{
  "intermediate_size": 256,
  "attn_scale": 0.177,
  "init_std_qkv": 0.0625,
  "init_std_up": 0.0625,
  "init_std_down": 0.0111,
  "beta2": 0.99,
  "weight_decay": 0.083,
  "schedule": "wsd",
  "final_lr_fraction": 0.02,
  "train_tokens": 140400000,
  "max_steps": 4285
}
Each number is 500 + 25 x the weight over its row's rms, rounded and kept within 0 to 999. Layers, rows and columns count from 0. Numbers have three digits each. The size before them is the row's rms in percent of the matrix's.

# q: layer 10 attention query, 64x64, rms 0.176, rows 0-31, columns 0-63
# k: layer 10 attention key, 64x64, rms 0.186, rows 0-31, columns 0-63
# v: layer 10 attention value, 64x64, rms 0.275, rows 0-14, columns 0-63
# o: layer 10 attention output (transposed), 64x64, rms 0.221, rows 0-13, columns 0-63
q0 109:486521496499513460499524497513546480531539514515527497482525478504505465491515514482502509481513444484470577467508504540509488449524511466522493478458503478490520504487499522477475551484518501
k0 117:482516480522531470523479528530499483519475485491565485475524532538470514474507547453486457504467517527501492499498487552523500478506513484507495444463525473501540498472512495512507529496500500
q1 110:479528455508476447487472495453511513482480496511536513477538518500509522523523467478522496498476414514460497529534516506546534488485493491481496522470509508498477488508481497536511483470491491
k1 118:481491493465505478498489521483523521530454482495561469510509572488501523496472498484506525507481454537457500470530512477485492499504472512479461529539509527505520477479512537539505497495493470
q2 112:481520459461491541441495508490519548460511506537521500502495510514514470474470506534504511506490494541524486490539468499516488492484544539454503486521458505513501519504460472479510508519513542
k2 124:502513480497486527464481499468528494522503435534558522524500483503491472504504514537530510502502477479482512525497450505458512510476539531444489516492496508518479446527488491510488490504478547
q3 118:462531506489520500538480498479479521544504497542477487523574529458524484487465523510476492524521513493517556531485476504517515509485493514472457485473500534520542467494492494501479487531496491
k3 121:485503543464472535529516517509499517509490519482482516485558509493495506501492510478467485514572480490490511494486480545523493505526519538457474545445502521508492482470479456479503498485466516
q4 121:540556499503539539522507479481509534582451479512502515482486529490512519531506491499490497507444510510503512530472471519531519502488504477500501534525497526506517546523506521512513525476513522
k4 118:514495510475556485486543474520509546509492511563496486457496491511476525522505492521449482535484504502484464507512504510522538500458478478479474552509508539526477507494506469508459473475501501
q5 112:513507456442491448524505433486483500486448484446516491514475471522508524491500545486467524462512486457504474494477478496506519512522492494461466516499490511474479526490516477499513489509488490
k5 116:515511496492479472497501462513533490488480466484481486555494479505538503476488474480444506491518488495502495466462489512559505477472528554498497503530536514517465499495533523472509486533528449
q6 108:501503480490471509519517530557516504539513420513478477511474485480466486536489489539503499454477503539495501504476500517510516493493458514494519512457485499465494508519479505484490507503560453
k6 109:483478511536496510455519463497475510497513467499541482449524506475471471505503501519502492452523485508526476482518495529502509494490461457513529549433519525508499495472489529497491508522550478
q7 121:496481469522470519494500516502526551517509475524469469509510485528536531505541490504459494531521463504461473507469472519465502519476495499508514526500472500547520511467528470484522510567517523
k7 126:466468514499493465494480557511530490504507484496502473517506481489565490506548511551480498495515492445467447500497459501457486524450519492512513485495490531492528517467490482516503522518511506
q8 096:510485493474496464511466473534476544517479458549506484508492509501515514479533488486455529478533456570518475500495493457494518493519537493511498494483489481482486486510463470539524529513512527
k8 105:507479484496483471500550474527512488500517471475540518518528480548530482508486479555465511475523478549508533479495494461480502476479483525486501506539502502507530479471482476518497528542448501
q9 121:499517519460514491558477527469438507471553514501530537481480508507481499543502553513511473508499482483490500498505483491518464499477499523516551522492524500528502487483504467490484519537545473
k9 124:442498525502489488560456486453501500534500507507527487521495485513459535511494534504502501497511495475512510507517493463520487531487508487529562533485497462493496457501473513457537460514520486
q10 112:533488494465472494521522488516528523475500459502514497511490501502447496546462511477506440486501484524502495504479531478505476522527510490494532465452470525538501470508540512565524492499516520
k10 117:483491521470527502466521501450542484522511483487504504467489494502491507496469501495492446444511490523522486496464539484518483473486504480516529520503509473519546509538472501575514469515522529
q11 113:550465497545514466465477513500504493493516530489511510480493521514530442548488467497464473502512444510498523495492475493537498519450484460483502520505465508506480476498492494472554477492484500
k11 121:517509516509535462467481502526504485512531489496524497545493528487521542499473458494537461549534466512498482536485545502483527520487480494537485499506506511449511469491514443494529512497510530
q12 118:515483499451505501532484500485538496480551493533496538470488536512513515477483491524509521537517485535505504508468482501504515495519534419488535478508512487445491526464492542515483498524492472
k12 125:508483512488494463543515450495512522524498480492509551493513512505481453424531478518509527529476491554487479526475520549477462517509519463525535496520511498508510487499483524494491525498501511
q13 119:511501527490479514482530499488542503513500490519534501543495483474521484524495549493512454548501511516525474481514454514475528517485520472466481538483503433495502503446523516487537481470497480
k13 120:507493523519518470485504505494508457515537500499496544536506536456477499488535518523492483535486495534506465469474478502505497493462469510506506498490500469524431573497532493481500466492472518
q14 107:475487501454479522484498478502495478487516474495483536480547451455516504543541517499486472496521525514511497490554518535513487512493494476471473471500502529516509566509519536518481471524496534
k14 112:468495514479546531506453502458515502485506499474518502505510455543502441506517506500511456501497501519470497511503496502544477538475509490466454497454520518498488551535544523484483491513489510
q15 107:506562477509499506470493552501489501478476515491491539466505466551494480465541515479525514495539516524524493469480475477499492471492454465483492511508502570481511515501491525476523517513507525
k15 113:527493473528519510475447552525515503506518502492513509529485462541453474484532451472481532564513497467529508540525480506515526476503492486502482528483485523508526475509505534525513500511517494
q16 118:450522471500487490522499513523514499530541533510484495515471505466554485527520486469493495495500501534509471505522492489498497496505525524535492533470539502564485512482466531545498514495435479
k16 124:481536508491541504502533502531480488552506523467484519525487505527518539489498505484498492467501471526506486507573451489450466527496505493510500511478515505497491493500518530520461485504434466
q17 112:527528498512472488525478483516526536493516501494509516486547502507483517521484488483453504475507508486493551495539484441465491540480519492517470478511550469483496569525509523541513506494523509
k17 116:500455476500510484492480491478509535512526472473471503459529472522447506528505496475474483489521504538494537473477483474470522550491532519544448502530515475494495524519495518510472531458510489
q18 093:471483480520498532534488494492468447536490532525486490507536532518476465488488484464569527473501489525536489482503501522495547510461515510528497504460487526524501520481509470513491510527534530
k18 100:481481496501486518532500515548491500489508525505531506481545454459453497510448488456529509467472476481500498457496468520519492494475527477522525518494455529452515520507519479530506505511463513
q19 106:519512522465509515513528505487489501522497492530479510519482492534508510460498494537448458538496438480483519511512504450522510490538448501513527491485498480489488492543457527533480534532480519
k19 112:512494485509482519495510496492498503522492491526481511521466508530517479484529530516461432502527480495469542501510503503542473494543460511516522480523535487476519486449430484536480514483476517
q20 119:507470476513449531500478446478493485522522507477512480476505494508492487537511503497464455529486513463459490494486535505491491440483514504494467509490551536452504503502491496507476467551484479
k20 119:461487521476464507487505480433492511527495466500480516506488511538495492563511485487495476533474518482478460480525524487512515489512522485529493490473507563474547540513495485465496523490495466
q21 101:570533495501520490459566512478525536504533496490505473497471502464516486525518526530502522530488546508467557472530479526480506509514491524504534499478524477501491505523519493497506528477510481
k21 103:508534496507526471469500512488496492497528466489513496453486530483485535543560538477512468507471504498555479523510453511518474513501497489475501467514530473509464468489460481458479504511530495
q22 120:522505500486489483538492487460519524486512455514491472504443504519500471488498492428493504483517498475516503484517488543483473482432496497515542491519513537512487483495501451525476479475456514
k22 125:534507528503479498512479512493529462491469470507470519505509481485528528492478527474517509498485545537529494548527518476518506526421530496488519513506544507472520484508464450516498497487471472
q23 113:491509505531505501465504491473509485506508500501468457484515531493463468510458523484480516480521471491480474510505464517472493486504522459465507479537535478486514503543509503449479564514458454
k23 111:505500483494553480469475510510474503474441500530484480480536527496448514500525505541495523502493479511516514518480499533463507500532586497495529507505522483498512530489483471463501506502470470
q24 103:509526542487474491511505501527529505469490494513514498493494508528536507490509505469551519538485504486493538484499479499505492453530476445539458492505481486531533468522517464555495447521524492
k24 106:508523509477474487528475517489513485495566467474490473487486538503518514440506489457512500537482563496513514464493475518497502514532492448451499500520486492536541506519503474520507483480503488
q25 109:502520542509532526491471490508557473492500478476478471466512486482542475515486514549470498512529451502549512469491462519537512518530467517497504499465514506494516496522526478559481504507515509
k25 116:500499529467514533498458472507482474501510491474519490503490472472513472518479465518493487463513479534521500510512469537510532500536472501491496463518587494506520502469510440473540496480490513
q26 113:521510513500489486485475510480529541500498510478473480511533489484453537509481521517489548527523499518546485537484499514482490446465456505478533448475531536497488488448507536500499496469496504
k26 113:480489501522513488530497541465541512484455503479484529469519467460469495532499463509477517518522494535520464556500502492470456469494453512464509502504531517518526478477501514507529474497534490
q27 102:519519488491481504531533484492487492492484498497551482513487463491483485471555479509515534502524516516525508461535468491518525470520506559521513553489507493467504497512536521540515563499491474
k27 101:510505468517494518483507484507473464523510472504556512498525499526511474501516503435471537502461500497532493469537447466498523448510483537515549462510519510487484511474486522505493471504504474
q28 109:531467466502523522514504489522530479464448539514477507517490537516501483542516524502529494507489470472535492483475496519477515536510484495499545497471518500492508495551550527525522504542449490
k28 114:533492488467547524511471514501522534480511529486488531553516506454474502472520474511515484470481468460555450469491513494514524523529519494537516472529509518467525511508491509504500466520505477
q29 110:448518556549469471477475505540501506449495439486499490525484551509475518514505530511498498499519503487493501486518524512496515521537483490487512533528537532534491511539471525505512506513482520
k29 122:466521503495503485502453505515475515469491485486482479497469549512497445493465528517536496498545513493546515548503501488479540498504484514496491537528509500507509570496475559509499485513494471
q30 115:487506517512510467493456449485515523540487531488502540487482519509513506502479482503504507571494526499529512465545494495471514493510535557487528474501504501465505486529544494520489544505542516
k30 125:510485515509498472536472495519521539515489520506513526494475493505504492535472494474508468521410515520540518465495486499444521479529513552477507493512510532485487498512454501466507505502507543
q31 117:482515550491439517517466509500526486451513521512539507457511529495501494495527475503444504470464480466488490500469496496486557498487455525526507504514499498494528484488502518488476482441495507
k31 122:493535541513505543532487483491508489461494472538526502484484529521512467505494497503475535500493494497524473510504531499469480516482461534542431471501479470471531498450502513485519494446490501
v0 140:517528477494491485495478499497510501556466480500518523497504464486504534499481521458471544492526503486482455507489504512497515525530448485489512525497479471476525563556474512453520513510473523
o0 136:532472507477553497455516503487518504463502502464470495485530533517474488526475489481484523477482513541508497537470498463539505519553509514541513517500492468473491561506507504472476457496509507
v1 132:507461535534558502474511509479524493481480520521508483519477518525539445510497520454493550489518509533493490451479478470521436505521508475477511531521485488483512491515482490466494526491509504
o1 132:501488499511507476499488501536491515511538482489457496499542504464467461538509496538450438516529506483494516477478495495527515521493457541504455526484516518504497512511492522483549497530476546
v2 128:505439488478502542505502488466495525506488504482519478482478548512502541485495485507506498515517543496526510527455472476501466496466477504448494474488496477451494539442508487516480500549494492
o2 125:481531541525524542528492499493512463474502485502490506508498482527485502502538522478540426422487546508505477475517453464507509533495513506474500501488507503477532512499519498498533523510481501
v3 128:497462505525461527498500540512512481579486518510482500502462489508486494511497543546502503489484497544552511512462468487517502487525489479510461479538489497521512480525528494487498491499509436
o3 119:536456524515446498527449460504514463517509511459502475515535522502470483525487504499512533459503488475468499496508537489534484548483513476461512461494476535517484508539511527512493496520508493
v4 136:461508484511531493486530524480495536524513447552455524474453461499495527457480501476531505488522470493515493479531503515507458512509502540488484479522474492489545515490514496467531474509521521
o4 131:521451498508480510454537483481499507514500499490502500466491461525481491483495520499501513500459460519486490456485470530552512493514503488494464522502554511473480536506506547484485513566484465
v5 132:460498560482502472477495502520528469495532495522497519513499514461457545499481520516467537486492511493514526505494488475550513499492502472486456464528493541497495499497463508466458557523486497
o5 136:492459492479462540510464513473487480443536500453499517526533465519517501503514502493530515491547502497536500497493509534549518527487485481527491503499515548493516496509507517489519446454494532
v6 115:457473509525491496521521542512511522491486479533508516516490552536464494545513432473499469476516500494507493492456483492514503529521507487485545511487498527512442473519540524500507514475468501
o6 112:511491485485445541501496535526511537496472490514481470548520504505465496512457525476490508490511515503478526482512504475459524470490511493507521505459535528574499514489505504540503489524446511
v7 130:435474539507496489518497490520494508534496516510494486538524496491514483490523457481506520480474523494489463557494502487526540479487510522480492490499524427517475508523474446523490545493520487
o7 126:528504513510487549475503495512509506481471478484498523489497542439533520497486477538489486497454483505524462527512554467516516514509463466523482481466536517491523458521520502515540472469498491
v8 126:497519513526510539493494503465505502554500496456480483476496552489496521438492505525479515480496511482489487518486453481500518476489531509502531493502491534438486492522543518526500537459520542
o8 123:514463532467497552534500478531505495570507512454481512518480503484516539522521514469530463477495470519505533463477466493509491501524496518532541493466504474504503512484479508502502519447515494
v9 125:470550507504512544526526480505517489508469490450513504483548477465510488483585513493538488510493498526511503500489536459466548494508517477504480506531482500470474490482488486504509511517536481
o9 121:491519493509497496487498485469486478513476493497498528504481505479515481507481464484526504533449482498516524474507511490477416519495442449512518554535482518528549494493488504501487525482542523
v10 121:486504518486463499458492489511546471546479567496491507442515530516500495471528451496526495498526470476517507462534523509514522503440480495502525463516520494529496495517486507479526509497477498
o10 125:512475491509453505470505475493456515467457544508471520504495502480486537479517534537499501462475496501521528522482527517469480496546512519502503477514486484501485489508501518452471562487480557
v11 111:483548499481490517490454520522484495519503499477503478503521482537481509505489470553520491528508526521506442459496510534527451483474483533501489514552512464474526453516508517508462488505518519
o11 113:525547466517508487487517423506488521557525530465477492504498494534505507518499548465511498479499483519533483458526528473498517528502470478492476486525523489485489490510496458488462522484476480
v12 128:492501479448479475504459581476514479486512506532471500462513507528510525490517491527540505487508518530480493474488499510520512464524511530543488530484515514457448522476478503494476488494515532
o12 124:473515473494496493501522485501486449516468466463505427494451497503487475516526509525486532491502506524539509493535464498525488458519515497468493463515552500527531521488499485495477493454478521
v13 127:501537497479506482539518534474469539501488521469507510553499529540451466489503507540489506462528523503483511477533511506490499503463485506477510465510483537510494532519497450499514500452549499
o13 133:558451491481490473491531479487506530525510461507514505488512494499520493456544467475482496499525511534482480466518470472478510484501496505527559503519511502483474454545505512543505540475492488
v14 119:498501462500509481507463449512476469531462522509508473472509492484499493496516516526489506525529552506524432459514542489520479527517500531505483514495494523546477475501506489546521537520472525